From a checkpoint of a small transformer trained on Wikipedia.
Architecture: learned and rotary positions, biases on query, key and value.
Each number is 500 + 25 x the weight over its row's rms, rounded and kept within 0 to 999. Layers, rows and columns count from 0. Numbers have three digits each. The size before them is the row's rms in percent of the matrix's.

# layer 2 attention value, 32x64, rms 0.158, rows 3-31, columns 0-63
104:482521541504482537458487426500519470500460504464466545485539505485503510521503532467491487495496533542519548523479510506477513493473472511498539536474491477508500515467484489498487512516529501
095:534486500459506539488564537495493478527485517495534489503503461481491489441510519501487515476473461499540488535499483502517481524474482494507526525493518504468549486502476509536511502464445502
107:496480526544475475491508508509515477505518507476497451523449534504516513483468499474497529507501464431464514506540517521490491507495494555485503515531518511474514518539488534510499514450495543
097:531510528517501506521515482472508490508483463512484467479464493473496576518500526468526497500469484451486493495531488571466484515540522485508505502509465499536504506472511499482533502544512479
095:506493462482486513468533540471481509473517549493502449502512559501525504534502488468523539450480499535510455490509468524488503503496486532516491519528523478482554513484507500482474502505469483
092:514508494540536469478517511543517519487507533524557471524489488504534507503509457491465521498504473454480505469464468550468498514495473481491471483505466551470519523505511519491489461508487495
086:446520471504494493499483515482553497498499486534510501506501508478551484510525517533544507489521521546536498505481513509486479479493451471537471497536439505517458484542502524490491478480475511
093:507464528483454488541533507463530456513516514503531513531464479530519495503453479512511481511545487488533504551458520463506505467502498487482463515498465500482506521473519483512473540502481514
092:516507510482481472470441517537498520516512508440519475521494440509447478515529514499537476527505506525511480529489517462512507464539475479501501491475477534496540479493478498510517486529530493
112:493492508494542492498488484490530535490519447459535477496540477536511523471495507513508504558519464457508525479497470520510514481472452515466514477485480480541503455497505487499528526506536480
091:466489506537492549539481534500486486503521523516536520501489533458496509507502492522485534528482488532478522532537525474486531460478492513486500445475491474456473478476558491518502499518481483
095:539471477480432495515467476502466482504501509510521511514520492490514442466491479529526523474510557472522510499461512512509499505497495522482492522490525517547492470465476518484535470505517452
105:516494461491511537500485509562501505510455498514486533500548491486522508460492531510446451507474483502540492487520538539511536452511475487506481527492500527496524496522469490500530518475507467
092:475555479493507495456499531480510455476478516530484528513494503541459530508544448490497493543458529497506483494495461499526492476485487490474529541490505473534500539512528496504513490482470480
106:489450499515542496473481493524499502515464451470501521478513501486529490518512485525503498476501472427510471511491476523510510481492499500527567504508491531495516514504511475505501502467558561
097:526480465553504485478476436527500527540515542533527497472501519494492524497470515492505495502499510512511444512477481481496496525450508498485467504519508502442508531511486489513468520463509459
091:518448491516504484511490494459450496465518485525472478551515477503534507538455519496526456481453505489509524512522507493511494468467514511473515543485481511490486471503524540477505555516493493
091:472506477507515504523507516483472473513504497496548507575503510533507494481498538452473505479464503524496494445514548526476520490521530515537484500491461501482529487478514501521506469462531467
100:504546466513501475518498524499509489489482528477504486506498501466530521508559459510484479477517507487442545561475498505505529474513450482491485534475506474478493475502492505518498481521544541
100:502482499512552505537519484453478519500497539477459527488529506528472506481475504517505554505498480529548454517489525550457487476503526474499530491492478485518480495482455482496482462520501508
108:488481493528519460479487545505492489497501455483553512509489499509482554511467474544527500481495494452468492517499489515506505512515520500498489466524548484545504500425516507480494530488479529
105:467435523505521494497519526478532485443527485493466508475502493531517519522517476528489522506493534500483496513511500532464475514441507512515474513508502505446499515507481467492518524433519498
104:493447511530485487519528461523484487476545470506521499462508513519484499530473490469554508532508522491519506490515508480496558490518476508506515503476466482476525527452482530461545478531493494
094:524471473494491501553485534545557557534458502500473493472499490468503489531465487506494496483489481501504531501451504512490484541495495521491512543454468507520495492481506533527538513501481487
109:490529477502507506550413513491467489526492519512496513473538446536513487502494533488495478508477532496485502524496485505492479466509512537512497442527476518541548482500503520523510510499496524
115:550514508493515483516489509499500484544488434491462496480477528463523540531483452451494526530530502486497496527498485510503437506515538488495507514493499526517516456476479511506514513471527527
108:517517506511522453472418506512502505479529499498504547493497494422482503483473475468471510517472510520492487556523534515491485488483474517527515519478487526529494505523542486500486505499494516
104:509545449520484506500481448490498528521514488494543508470554508491481460541478517513511500512472536487512512485508522508475472487494523464486520552467525520479537493494494439478482516503494519
109:457515521551471495490532479477480498486498490505477450537477472507481516522499504471454480486510521506481478561484503502522472502504487510508547486508533509503547488494559499548516470477483492
# layer 2 attention output (transposed), 64x64, rms 0.143, rows 3-31,35-63, columns 0-63
119:521494486462495461509512504536459461531559515502501478500507498529508538429458522512496495469488505511506493486507497521504444489520551499521472496504477493503524482486481527479500492548509538
113:493493514503526461519450529469538510489529478496499562469476507553486501498537467518479479523462511489483465499475525512459532473481493509482531544502519511523473505500499455515501526495482520
121:482532483483519518545558488502523532476484464526516544525503526452475446528503479505509489514496502513510490502506514486504522478520453474551501478465483505517508467503480474526449498520497479
114:536507446451474517495530554512468450485479459485520488512522483493494488520548481506518511490529532500446531493487514467527513481488507480482477536507524474516504488521522530481478489514502532
099:497534508514521509497471515529507494466467527533485530509507492441490505523484505499473538519489498463500464499504503533509494529548517503478482482485516531488443502496440508491498540440533514
110:497514461504485524520516518515519463526489509496538505523500548483419511534496504538512505525479522499514520499465509490490520498481506491457489482478541513488506517489526470512459505431501463
115:503459482499488517491484492542472521496502491539505493488482503490494494526516518511496506490534424502506480492543495524544471525514530520467509481454555473481456496497531468548501495528491476
087:513482463512521503504478477505540511505502492521530460506473492541460449488511495529470489534507512524509450519471503482509503540494470463475545547480540485501516517490467521461491536524495498
104:523512494511516463516494483473501510500495522509513488480516516508542536518516539529440483475489516478520496439531492538465516538454510475492529517464482480479472472495533493484520547503487468
112:501585497512485527486521478491488507514470466473485486469532496530511489499505521482510526509454479558469546497488520476483524475511523500525533513472464525445510488505498495514484482528478495
108:544488515500517516512458457504501507546456488494508508484529498518477483495463499457485508492546493485534442479528517509502501534493506504517486533560498506500519452486463543496528476481486484
106:507500561486516459478489515517520514528499473509497476450465506546496470484523514483495484521494529542472442513501495504505496504501528481493481454495500513498468532453527475539508542533480516
101:487539511475567476540476512454496509521512509517523506491458480491495460480496471494496487498484498532514520484471489457463496540460493523532473480483472486520523501529537511548496537516496517
103:498466507550483490502493502525490470512577498455555491499483503503493499474506503500527515482524472485496510478468498546474474488490470461512506502487525488519461474466557510512527508546516499
120:504552501483496516494510461486510494443504496491509498536516486466476533486503512511485520499481504516507539510468514518442518492517518517510483460503528456502550528479443453529489493547497512
113:509482521469471461534477510489522489513502453521472559544488502484466511526439517509477500508475505479537495525500478498492525518489508491535541453500516541519492505500524518516441504489493483
109:481560513510481537553498504496499514500486514509508483493475472484478482456543498502490476537538528503509478486495511501511468494496516465498501513509489476528538510522463514408499483496539483
105:441536540520518516514494524497500492498500480558487478461459456496509475488513487530493474443502524560534506522498509455520501496476502526507483510480495507458510502520485467508513531489523501
105:511473472500552494453536500489487472479515514469536487515511484536483490482536538469493502494471500519506484462531516539501518516481569509486513481490493516507518489474463452494543522509466488
103:500529523515509500463499483455499495456493465514510451464503491507533515507521513510499488487514510504453449480463535481532514499532519520514502481512576484491512521522498487522534508470510448
124:494523532466499549527485464521506495456480482457497488515536485510484492519537529504538565483496473504473485502474507503487530482496488498519522525501518524460474520529431514495487479468519504
110:423531489511496480495511542473564457502497475535506481511492495494459493511478512531535497501502498487498502500507494493490512516494477536557525504478515504547510465469474462520510468517519476
104:498492508479525524476514515505478507520467505474471475496558463472452529469468497498483483544483515531479488499519513532518516529471539443494502494533531509518491490538443492523494509482524516
090:460487471532491479492512495526538437532495511514509514518485499525530484466520480446508496505495508501492471555498476491509500488506520498431510522525450490519529467523516511517453520513515509
116:512461566518470542457517500523485493492480476495466490511478543525501490489470507531498514508532462508504521478497535495506516495479536501540496509496456520481486524529512470439481502536472486
126:519507489485461517488522489519515479485521498496532496541531512488479470503518559479535497478457511503495532437501505484492538494524479501446521502505486491491525487459507512483438483528539528
128:515514499486438469501510513457487534555496527481543511478514492544489488476517513524511501458543469439510490471519487526486489512508502520543528486506518456484465495529497507516484479495480507
114:517488527496465486468467511456514481484518504507516493509491479545510488495507536521447496546507523500533557501492505536515485522534575471501491466477498504497465502468476478490482494472527502
085:470496497525489510478514511525493464504488464456565523471461505509494508512478511478475510524503469504531521510496519513440513498523485489562451479517469504494527515537521534477483487539496492
082:497553484496510533483534557521520467489472512468515496520519500466564499516549490493506498479483482491485494482502519507527485508495461478459517510517507453465502477507531489508493533519458456
089:485507510523484519474493480515481484531471538488506453521554478448496552500486519470514514493497488478508485477512481530556469512514494453519500469521504473509516539477520532523492480501525455
086:480520506493487494442468498475494505489521466509445465515513476497501530487478517539506511447520506507510553506489533520509489522466522526522496494540525465454508528489553499476519480492518475
082:460524540531503513501481461495512508503477535468498471500511517490485515489468507504510505512487516548539488503436447525524457505522526531502496502483509478471497534461495509542536467489501459
096:496446513477454478480498501532480565471515487475480482529488505523466503529521520516531501515507465499519541514457468533518491525505504508456504501490515483480499535490517476552492518511492452
088:477461567489537525503489510490515520471510460542452535513481509523544490491492544501494511489506505496492504525508452510490473542491483504516514498504459519474482470483465514462494524535465494
081:489487512511526480530507484480522493513481566481466503529513479510525528477469500472481498486491569496469532508521470490458515504451486531509451505549484495538517517496469514484516478478518504
086:463500521493500522502526527481466440500483506486518495498529504470510534490488456490542501460522518446500529475547507481481500516496478490543475520551506480511515460526484518497487481482541530
082:458492547526531526504527528465543481459502481541503486536501483501477479524513498490470512513496483513502488511466467509446466486520504563499494512487523501500511483475440503496492517549489501
104:519442505525538476547508545523492468473529518555483541508456514516512500471487481493519483452505498484522502521495492473483480520461487480508488474517461499520532486462491516488521539508488517
085:505490502489515504499534508474488491461517469527539504521443492525525488487487495518530519525497523506516487494472458510478489520460537462534488452462477451482531527505525475485513517519522552
102:485512456553466509531513517487521460487495510523528491529509492522492505533501499512495521505463465489517558514511500477433529462519515504492505515497490467481537442496460494522508462508496500
101:516485516502464464468523505511476492521481533537491474481491512530539498483494514496498450501524537533488498493544507519521459461501560514435516501466473527500499491487490485482538487538489487
075:523436494501511494507480502542496549488505511523483489495457552468517464525498485506536528529479512526478471519468525513534501519509511471505508488501494513487477514506491471523416508474514492
085:513458510508500490474510501479465479560482493451510500480509501539537525498493498465501483510502509488476546458511533468515558477489531485480508518474431535498511505505527526491527494484508515
084:480499501519548523519543480496512544477517521471510493475497513503486480533496500504484481505477505526488442507527484515532473471469439538515495527470491534462527524504456492479506497496468546
073:505439506475538485499491485500468462462527529503506504519536511496563495523439480483515507507489471499491489515488498483485530507512516537486498460497528528472462498468487515559529501523518501
079:510498521471472511509507494500463550422476499460516523496514517486520501510509511484498502513544517474469528501499461537512509525509482499547512459493515484523479501535525504476545466452477489
106:497500542512482472521473499475498525542498456527469494488478520511491472489457524543523449468524528500495560502499495485537480491500472511565488490509480483466494507516555484494490491505510517
093:516490476513475490512505515469521529526494532467549501514519473503467470538523501508446528489507488507515479476573445531497476499463471483441507512478491507541505498509509485487514512510504511
080:490474497498518496501479472505508476481519471514500526470499518490499555462485476468480485537475524513482547503541548476487521533537481530546506495519480510527467504487495489467447535520481465
096:538427506491489483489496456518503519508519537497524502507531513490508508464527495469481513464514498479539481511514483476532512472520493480473472512526494430502485501507505514556490511487495559
101:495531464573506481527456461486516491475534537500527513536470497479553480503512463500489535502514468471536479487478501470473507511486466535529542506490506506503489479482510520515519494499484475
090:532526538514541474535491501428499528529517536497512512498508491489483518463556504526457475509474516504512511481490485515461499477460515480501501477525486503504535500464481473448497499511538495
091:469547497513498493533512469470552483516522495530512456490500483513523500519491512496517461494460552526489528502491495497498473440502525509442492497479483481510525498459491502504529498517561484
080:509535524510472517457498524484519462494478490477473477533510484554510498534506493571482510546471511496525491495485489524468501490514516476498538504489526472533523492477437488471516465485515507
091:492514482549492509510502474488476511493511462507493487496517451446499476467506474481506487517459533500508532533506524499549536452472530457507506523497478512519538512474530495471530492495549514
097:507511484497538514500540494522536513479490502464470503491506489467491499494580478493485486514499498513478448491476516462484497476522484519516505509451480482526505509480514529465570503556500504
116:553541478462465499472509505482493513460510493478438487509554516479493500493501493493535532481509520466461547498460490508533494489506492514528520497544523502505488523518531470525463492469502496
# layer 2 MLP up, 256x64, rms 0.23, rows 0-63, columns 0-63
095:505501533535504525544531524546483503522508514498480485442487491543498486499492506526494509540451499478536485486461513502510484505492480497508565526464523526539516484491520506492523517475447504
103:557544492462451471487487514501504514508476500488544527506494476488514482513512518486503471510480497514511537523467499505498496515532533518514505530529432492515498470497525550485472554503463519
120:480517486499480495510498495528510452524489496503484495516513497543458516521500509509546507548486505517443547505502507527503539434489510518479519496473515561482506482496483552498467475499522482
095:480515485500503480533444515518497487539491504501482521477485482532432486429456515489521507470458542546512515489519483502522497478520517509497523509499508493475525458487503532464470503492502512
096:490523526531513473516511473519546472457476494497519540522485469513455479452496507521488524514492505510495496527446514483469517454528465511517532513518510504481553491502525523499515471490491551
084:521523497481514519485456486529483520472521462446475484546521500478522532515547472477478523486479472495494452501523507469462509483477494501483533522491504505525490465478501530551477545488510489
102:490521469476526490491532488500507480490479466537526534525480523496475514461491482516528480469493509503490496519534478512434509537544465489521501475526517511500500529551549517507459518479475469
099:492537476492513490476486470514448505472470556534515496527552514478493530474497505468510514498492506508467462491509520491482483550509498474478521513562467494494524468500502547504452499515504517
098:496494497469470502484483472515484510494534517460508558488554474478515522499525480459501496473448475520533471527459505463473493455519501546505505519514474509467516515498474520464498503469506517
104:495548488491507481516493502510488486481527494529531493487445529485508499520526502537503508473500525495483485558485436524507451495508483484492523498487514542471439493516506482518510448481524464
096:515510478457483537523485555514494516494460472513504524532501503476481493513491488500502500496474533525487488544496541501470530548528499473532528522529491500452500468503513495480422510479511497
097:471535510513505482474518528472534488519527500493497542500513506517449487465517484491474492517486503502555482549468493471465511483484457503510549519500460527542538517512525500489498523496522546
093:511483529500518558529549469503481500448467503512483501554551514493480469530468536458525503522493513559504539483495489471509502501510485474497488512503494503523505506515454508483468505520495516
093:455537506474510548516501519502477517476569516521474478531496514494502460507519513482515467478481489499560551483498471480526482479487488491524477464485510452512496480500484510484455493532497495
095:492504536524508508487439510485525495531552519498553485475448502478522495488489496508466454492484483517558467485466505476479471481478455490483540509492502500470506481498504507513493550488511507
094:510499506478532503501497492451539496525486544499509496472485524501514488486509503493458493532534489484525451487476515481456475464478496493439526500480504481456484492494449473531483525531498450
105:479529487493494582520504465537493466481517502493530491487518555511517487492519523512485491508466515481476499538528520486529513496483497484520545548479498494540502474547525511473473457498503506
097:477488501478462516456499511500532515475501531513517508480480469483452501521482512503529500502502546494494528464538457553495467493506526515494484495525530492539454489485497511462502451497537456
103:505462544511452466458482509497515517497467501486558475515471485526509488504514507504479472498505549485531499522496480525443467513486526483482526487497526519486519493451502466485493473477549482
086:534488472547512482465532532511452500509508514507507511496464519531520515490485480470512517486507506521486484521435533490487532486503478460473513515479518525506501486437555516462478496509477526
093:472507487497514486513531510473552496539540516547534490465472493507475513521528489499512477484470487465497456497482502484511505491521490520458532508446500528536455533487544488500516504510531462
103:526524498516441518485517480506495534490473526490517501515526552511500487451450539510538514490490498513488516510507501496498534465526477517448511530540465489499476525519496497442469504525521507
085:544481500504521513494474507509484515491525514505501476482491539511483483530482511477468534512498527546486467502496545514465534530475480554522514510523519540505495487472560545486538504497461470
099:503498561500522562493506533495488482487463510504525542494503481488486497471496516451539515509494547557508523469499524495461457501515518479492503533505503480471501481487555531503500491509472518
102:499499497461525535511499511517505488476524463451516525489491550462516505502501467490549502494485472508495485495487489474509495549535461434527517496570527505483471501501507527516487520478483488
094:476540527522519504498510480527445435512528496482499492515513519511516478498541537527532486541531526482493458481526507476503474522477482447475508527494513503511478455490510500478466492515517532
125:487489508481478472491475506487527528532514496542546508484455518488472464519501523522491513477535520479556476510532497534510451500538457506503506469500540522485458494482500502461501464498516468
098:502556488449498508478498471491508467484514499500494540518487481501477538497513576479534481484499487537531465491474482453489507539498472493508518508512497459457494489545512475483508521492467511
069:497485483513518514524469515531485519501541543472504493500502518504499528509481505497519538469416507501508503499472505520482496505498472483476525499528476519483473458513509522495464564482564479
116:528507478493457533533519502510470481465482466481500503527514483494525497503493525499522539503463495502474570472487486485494525455503482461502498488534507502534493487506453543466440482487499518
107:470495530513505492532485474532528516488479474481491484529517454454484488546533502521497530527545502521496468548480503553463496477524522494494513481491505527482517521512444510487528485531528492
114:470526494465487514483481516473489553534508475505500483514462496492471498535487490516513522562533450498514480524489509499477490503520496502510516466486513525477472489520550509522491452452476450
115:454524507499507468512493477540508498456475489494455470529447462471467524539503537488489502477458504479502474541490527552473470489526489466490511512479485487536499500499487519481523499526519509
097:543504493470463501509534516499471474489505451506465508525478499516515504467455524484498475522508510450468530506539471499527486506536505485497508480526469517492492536471521525455456460516528515
101:509483506461476435472534537506505441513506506497518491490470479523506514466535501481479482451487505504496484512495470487457466493503507486474484469511515473515498489453470550493548516523516485
102:509506550557513469526485485499557517479475467457522525481497500533492443510482511546494505499496476533519466510522523483494500486501443491490474528486470494459494525500514531478516490516482494
093:530494550472530506487479523510513497504489520449508530477519463540516510550534504504515527483485544496533493494515450510492493494505510502493475524511513437530491530485508540509485521489441510
081:461465502485479494519481521536506527519486474469532508529485515513410478547521524519502510503496520502492524507513463512483498495502515471504468486516528568496501489488508531468524511500478459
082:493472485481530491467475463511522525527489525445507479496523496500482529521475482457517464491502492510506499490523415496500455508466491485462517488488471493502495468496489549524469535524486507
090:537475519488485533518518488510520505514535477467506508523525505531494525484502498473506544502457498504458530509421494478446537488519508512488483516512509514529528456447491520491512520503479516
088:496514495515546495513535513504477494510520532485461478492527481495525487477474453483528521501503483540493462499472473522516519485491544479507474532474479510520520483461458522452511450540493540
095:499476489482472500498504497469518482464463485507496459512482524518479484491455469474524483512512516467515515529525449493512499517548529519477444501468482494526510488519527548457518486476492552
117:467518477513455442495474512512554493521572509489530479500486479472475522524515507499469496515519523468529485488511480515477502485491486484455497535462498493477536497519493485488530511539540510
095:467564533496511497537492498476515454495516519473522480494505490498482534478470485505474541508499459534514515432483506483449501486519476506487514472524503502515525511432469516496497483504489511
085:475492462517512502459526554519514515509511502501570482492480489511494476506488507501481492463511512509467508537469477510525477477472472525511517503518540504447488541490521525446498533539502525
096:520534507500514548483485483491537533503518477493505565503490519514504484474486557489485514501481462566518510497476486530529522484541457478480493490482468489492488534519504495510448503473473499
101:489496540493456506496508501466515498519530513483494512494499523502486499487496492504467546495528506501490522478497533518492470499470474506481468428493507570501480520505445493439467480528491464
095:505479505483506519493458474550499514491505502481490489514554523554522525526474537506501538512470498520478514540479530500499519504465532501484535510500533573488475507478452500489482501468497483
104:531477469508499491492490471468493521550523496485500507482534511549521472471468513483541506538515520461464504505532423456506523487488505512465500503488495521492533462490513545507494497521504483
112:517526492479500568507514466498506521530498538460481536511516506508445518525514493550502536510502534474463501461469501520524501522493475470512475510526513461550516481537490503482473506501499499
092:509496492460501497547508518546499453529490480538472484503482525485459493503468494512497486537487510535481552468495491489508502482491540479498492468492469565495535476458496533507483477517498464
101:468493453524550507491460503511521476521509539486503463514479499523492513525500528472492482478556530506491459519496493507477514473488518529457495522512490448501452484508489478508538508533548491
073:511466471445457531499531507526496522479503496491521458514521514489489483543528542492529486526498495486492537519484454490525477542529467478461504536487491508530525473509521544483494491491534486
108:502492485513461483455516481454521485515512516544523471493501513535486483501505516441548525541464485482490503495467496491487486482493524483488501528498436498527530501539467526459474495504491530
105:499504477499504508502477527522472541469510524500527471485493465487506514477470497508534532488499505532495539523507443561489455515482511486471485510466490507492482499503526511471498587476492482
119:497504532471492508519505512514520464504524480490473436534512536461460514478447490480487480509489510501498538521481494456514513549511524508500494517512470529553522494477490539461471488514477481
105:487467465507488514504491503521489522487524492512555492491456514547476463536519537548501460502490516521522546492473478531491502489482503507468506503472512522519461466497470528484531526464535472
074:496481477463437487503496538515521472530500518530525484502494502522502514511534506523520450533509480525518537508508497514504471507536501495461532515506492576491477499500505553479470475523518468
113:508513482476473446521499472476509494514481531492530511494490506496502484507538477494481475522521544527484473490518473533472476511494533480470511524448481479491497483465494479473523497569561524
096:506533525546515516536486504503508467493518496496544465478476500502523483480484509513490502473486514517485486499476480497504504468467516471454490541483510500532493468455443471489517565558511494
094:539517479481505488449522538487487522493527445499529492495459509474484511531499482508517512505495531498504503514469505488460484487537463530511504495537459471517492486501552498454474492521542548
088:490505530497505516516494491526481477548491519486477508463543512511499478510475472507529563498475436541481477468462499501519527542520486509514487465509487465503551508475480510487460515484484484
107:514476505459485513469506499480464498537517529521515464493487512491466485470482488474475506491521503544525563512529505510497477499526514501460453494555524517501511480498524568498539526487502495
086:446497557493509499542481508460516470510485493530486472513504498520480507522516490550447494514531507507511474509485543510431496480478512480472516513489521518468506515466480498473535483538492490
# layer 2 MLP down (transposed), 256x64, rms 0.0948, rows 0-62, columns 0-63
081:508509482471501493500470529447482510459524472513499487512482480473513499498482504479528487478551500499481552510548490505527514507512514510515449490517454450486492536544505486527493453513545492
105:463454519551517533518541492509526498517519497498472471493520521508473521487500484508511532486529518489507461497529495503498502504476462496481528481470563497508494518486476443510518441509550509
113:496522547511538511457514483502487556474504515495493546508519521489511500465518501456487542506532533503546443493464494490490478514507528487522492497511473483515458500466531469487542483515481499
090:524487513487493498479552453477501509468493494499530496520515508458564524547534486489469486542531455462480473518485504482492515519485461480488474481502487521529509539504501462527524496502529488
086:521500476473528506486476526488451523551532491514507470485494492487535537538507482503480470511494503489499494471541474527547472544466542488479496502493503486517491548508476496497476528529516444
110:493506476522543517520479506513509509479498531484462514519470490480519514496520488460458476543472536469527458493482498499456480539490525506464471548457536496514501486513501486532521542506533489
095:498469520522449514500475526504516504506519498493493465488503453545524477519526508504507519501524492502499519515477512500557471469450535511470517518466466501507487483464433488539530491509538506
105:501479497525482495511508481477475492473488524493509497535519500499528545486448493474525525481504480466503458506506472465483468530534438509465538546525487505498507469509504570495487521515489516
087:514506517531435506534525515486483499547527454517528474497498527524525487515511487491514507478560441474496509468497496505486492509448517502500515479521507430501521486517534489492513482497484510
104:465505501568504502475461501492527517515466479533510483467502528499532500533536484499479526490512491500491499531483486504521512482493452521430547474515477507506441491511502473527522519487509478
093:546493526512493494507511560514467498536473450489497463451506508487553451484505512461477536457451469498517498512532538475483503501503506494508517503496495502496512501498498486497487525502538545
083:543460501508500492507486447550508496502481491515514462503476488468576529504491503523501489511495507482459511441523501540518493506534552539510474485510519474481502497479488515508481502511485461
112:502459562537533519506535484474487505455485519511475513518505495510512486513453517473456476536496507554514469462508517500490503509483510468436490512458507522514505527505507507488483527515494467
087:566465500522473461466516487481505466531441497471529519494502447508489522466488491526487528491538514494460471498523504526489526504504530540507519518499481518505508519514503482474531454478493514
126:476496536535491498505464503510530495497530507528531500532468510493497486515499492533454476545430505504565479488473504466475495485534452473471556518498495511496504496478495511500493535506514505
124:526494528478494495513484480479541495560504543503512511503493522518522503496493479516473502536541501490534467522505535454464493501478510506437522524467499489479505460455463487518458531502507483
091:520504521528486424475518537467477532534514497497473493497489457500498510493463496501516517472532498551533539475480497512488515496519507503480486423537514496486490520485486456504522514520488496
082:531512514516503503507507472491453507496525519459483480503529494534549510503471519512477514491464450498499518509485530452488552510514470474506543497504456493455531510498491508535472546516487530
094:554476520464521526475486502512468492498481507507499518513488499497536487470507494520485495458467490542459520466518535506546481521509480508492505483557475485505492477451569523495488495524490529
085:470514505457505551545466468482543493512511495520478482496535492449459474505509510523502480517475518490515507472531497499525466533489530540514477471498470483511516507565482489528526503495500468
087:508526534510527508468472491437482503492470487479488475496512502487518551532500456563477459535503476482500525537493512505496459500533502469480517543515512457522503492518485501491512520474481528
100:484481504493556494508505504480501474539534499523527503489465448521525508534547441477448483490501497499504496493493501505508452528467514493533494468450515492508535474468509520502539503489523505
081:478486476520494489516552518499488508502508480529480500496501491495512534446508486486531451508516482481536536496531510507557478498502554462490461481482486451483518517514481437517506498496537503
087:506508450494493442505502477500541515511543486504484476492501531507510517530504493545469486487510454443481485514493488507559552488472497525527505478499492516531507516506451473510496503520545512
118:510482488480580508446512489496512482481499454449505499500489511487483549542511518492478554494523513513490465514545493472476541510507477516525493505502539515507483506473478488536505488475497517
124:461534513504514492511509468505448462482547508489456517515493524526512500499507515528557480510524524460483435486526509508496530519500470476504518530508516461496468486470484512484475503519533535
125:512522496494501489540501490506459486496527503510538521508461513478456437479532502517494497490510496490482439502518499519543518550525502470516465489473485488504449495526503488528511562487498478
091:508444514519492487505517512524507514515485496510488466482499499490522454505494430535454516520518494463452542499519516527472502461487534495523501459509492536510513525467496538514464477510528491
100:479470519521528499531470531506528503505521534495507497504492506486491502540485514514508506498419522533513476482478468517465499515495457475446499508496518523484493484487494523490472573487550499
128:524501470504492512495523496524524489489521549497518522519475501515506487515493543504522512534517492481485414492460468512483499532488493498419498538526488520492480474522488525469464505484524500
131:468465525487476491545514494558525502473487521512514510514495499462466492568535481488489527532509551466514433502488513477456511486512497491471497465511518505519500521498462500488514511493490504
098:534489508532507506510524476506517452481503500482490510487530506493523476478523511487484476426463573495489528477496495514524528489496476498503489519509472493504501507457453498496504562525520545
110:470509509483525504510484507511469499479482495521463478502479502485485520494504527486491468483453473523514545530495564526506467498509497424534491542516502493542508515520513491522519476514440506
092:475496498530531502485454498488529519502494558491514505468520510506495517547530495512501534490512475547506440465474495507462522467486482497493481505477516498516473477521505477483522557468448486
101:508510489503497485525545604531499498487526506501500513472528502507493504507489480470508473457477518496515510494492489504451500513507468504505473465467495462482477496470480523487553511536539504
089:505507457444471533483474534462454472514513527533488491491496494469487533494494498454533487483504511477512525513471477522512486508537566486515506483525512490537507511525493464537459502499506520
087:463488463523476492507511467505500502507493476548497474533480525477483516486478501495462481509533442486503510523495561509518498496476529504505545486504489562475499503530486468508507485511566480
111:488481506511512500524506515525492510469492479477542522545500531538424486527518526499486501517490509490495510442508486502455513522516505464504460465511544538478491492493508508474521519510440493
087:534497499494562477493511517484496520538458488528482476493519518472501512549496449506503476513530504549478501492509492489528487501468483493440505459499480479506522491530491541514485539488448509
085:519515501500527500529482504504515454499537444470474482496497477509509499538504523472496528503482503482493478498458517478478513473495507488508461533510478511491548428525499556480518487468544523
084:497490511471464509485481480486485506504505463500514508497482509518477509529495519511464476504504520436484552516509523459508487520510468525520545473515476488509471507554558490518485557463497477
086:518511519513531506499496502536463515523534513472509560487524491485508507477549527521439518486488499507496465474463520507455518488479467454509555481516517513479487497470478458509491510502507468
102:442492503468545454492536464517493531494485476524501479512496525493493515518474505487516496470484524537516486476501509472565522487532493524519511510507473491534502560511501508500464490469449499
092:513510498465514508452482474466540497514526501518540530516511505514526538483462502491458523535495461520485472516486475498467462476524473508529530507502487525533495535470468505482489530485501440
093:540499518501517488551465446486463486518487506493456508496516500502495538479504481470526496518486479490521487493529516521523491530530521452474483517471468525538508468501481484576517500470504488
087:478481513481475470531529518504497459498485515509484467518492475483494513538525450484517489516529535451493489507501504443475454514475524503530512516529528517505531470478491533464529483547523525
082:512471486500523477505512518451475536527518502537499489479497474489519520511548497509482510463506510517473507518460530500516439552464463500491523491502518543494503525470506461459531540514499485
116:487501507485513508509473470535498497516499519459482498538537493546490511512502508503465515503483506539505440522477478504455498521493541490478504518525548545464497460480454508484535518491452485
101:470525520503524498501516548530493487452481511504469477507451500473486531519528483489457481483479476542531533510461569509504462509482487456535513496521507493517475514526491463493501503479497511
099:479492547512512451466507534495490496486520513523493492510503479490497511442501448462506477494521512507535516528487507491498508493496577553476551480498478532489463485477528490474525493492497488
116:450502520488500540502506514508491493484485486525485529545493501496446502519496503490466500556504490489549450484489483505485489533560548492489489480500463535477516484471488513480537530513498463
099:548505531478439486508537514494484521485486501504473519463535499473483495460528472513526512496470481482521535494521521516505490520503485459534502489471483526531574499485485536474477491497470502
116:496486476454483546521527510534518519495506487530505481521504515497509495544516528520505473537491509487504500500466454485482478547525463464437484525474496501497508457467509558483495535490501502
096:500474533491543532534487538519477505479487488435445541511510493479479507480490497522447443493529515524511518518489502482509512516488485523499517485516539481482507472457533487532522500500528486
095:496498520495499485521532470501520473523499493494481496516489540505503502533533511468473471503463503513523477483488526463508549477525487522530502477543491478503525500478488494520504400545529485
136:469483481463493521488548470460525471492486496568485504557474510512458522507519510507478520553487503481504473509485533526492507486498486491481501507505501483469523497530491540505492503466565494
110:517498464498513505501474499522486521489503538524537483523488439491471547501476520502467551522500469480491502477494522538447514519464508474472481478529505536495469514500486523512487554460501497
122:495504482506483497513504548528521480499508513522505517543478507532497522514529494523484463519479519495523474478498468491428490522520512476429501488506514524461490483472488570469499534494497489
099:526488486490542493471518505540519504465473522484484515538485487489526494496523537517511484507522505506478487463510458498518524518542478500500514502541482492457488554484454452458466534498465519
112:526505552512489518541467500503479453511488492497587491490481495502516481484483514504483500443479504484476490531519477494497514479450488500484523542520505506539493523434493480512504514503504488
110:473493544499498523542479453517513478523472560510477502502527491515510485446499531474484489503506488497506513474533481531529503507487541481502472496473539521484504503510470504533547508490451452
074:512464512496520472461489476496509533489489476545547501467483482498474527476491496482477466473553530490465542513543491539503484500478501492514510504528495491543472475529529477540532468500509478
093:498539511529532482519523518525563500462484496520494536531495488489518498512510511510537491512493509456473417497484460476500528500481512499517513503470489471502487489519493447515473460532496518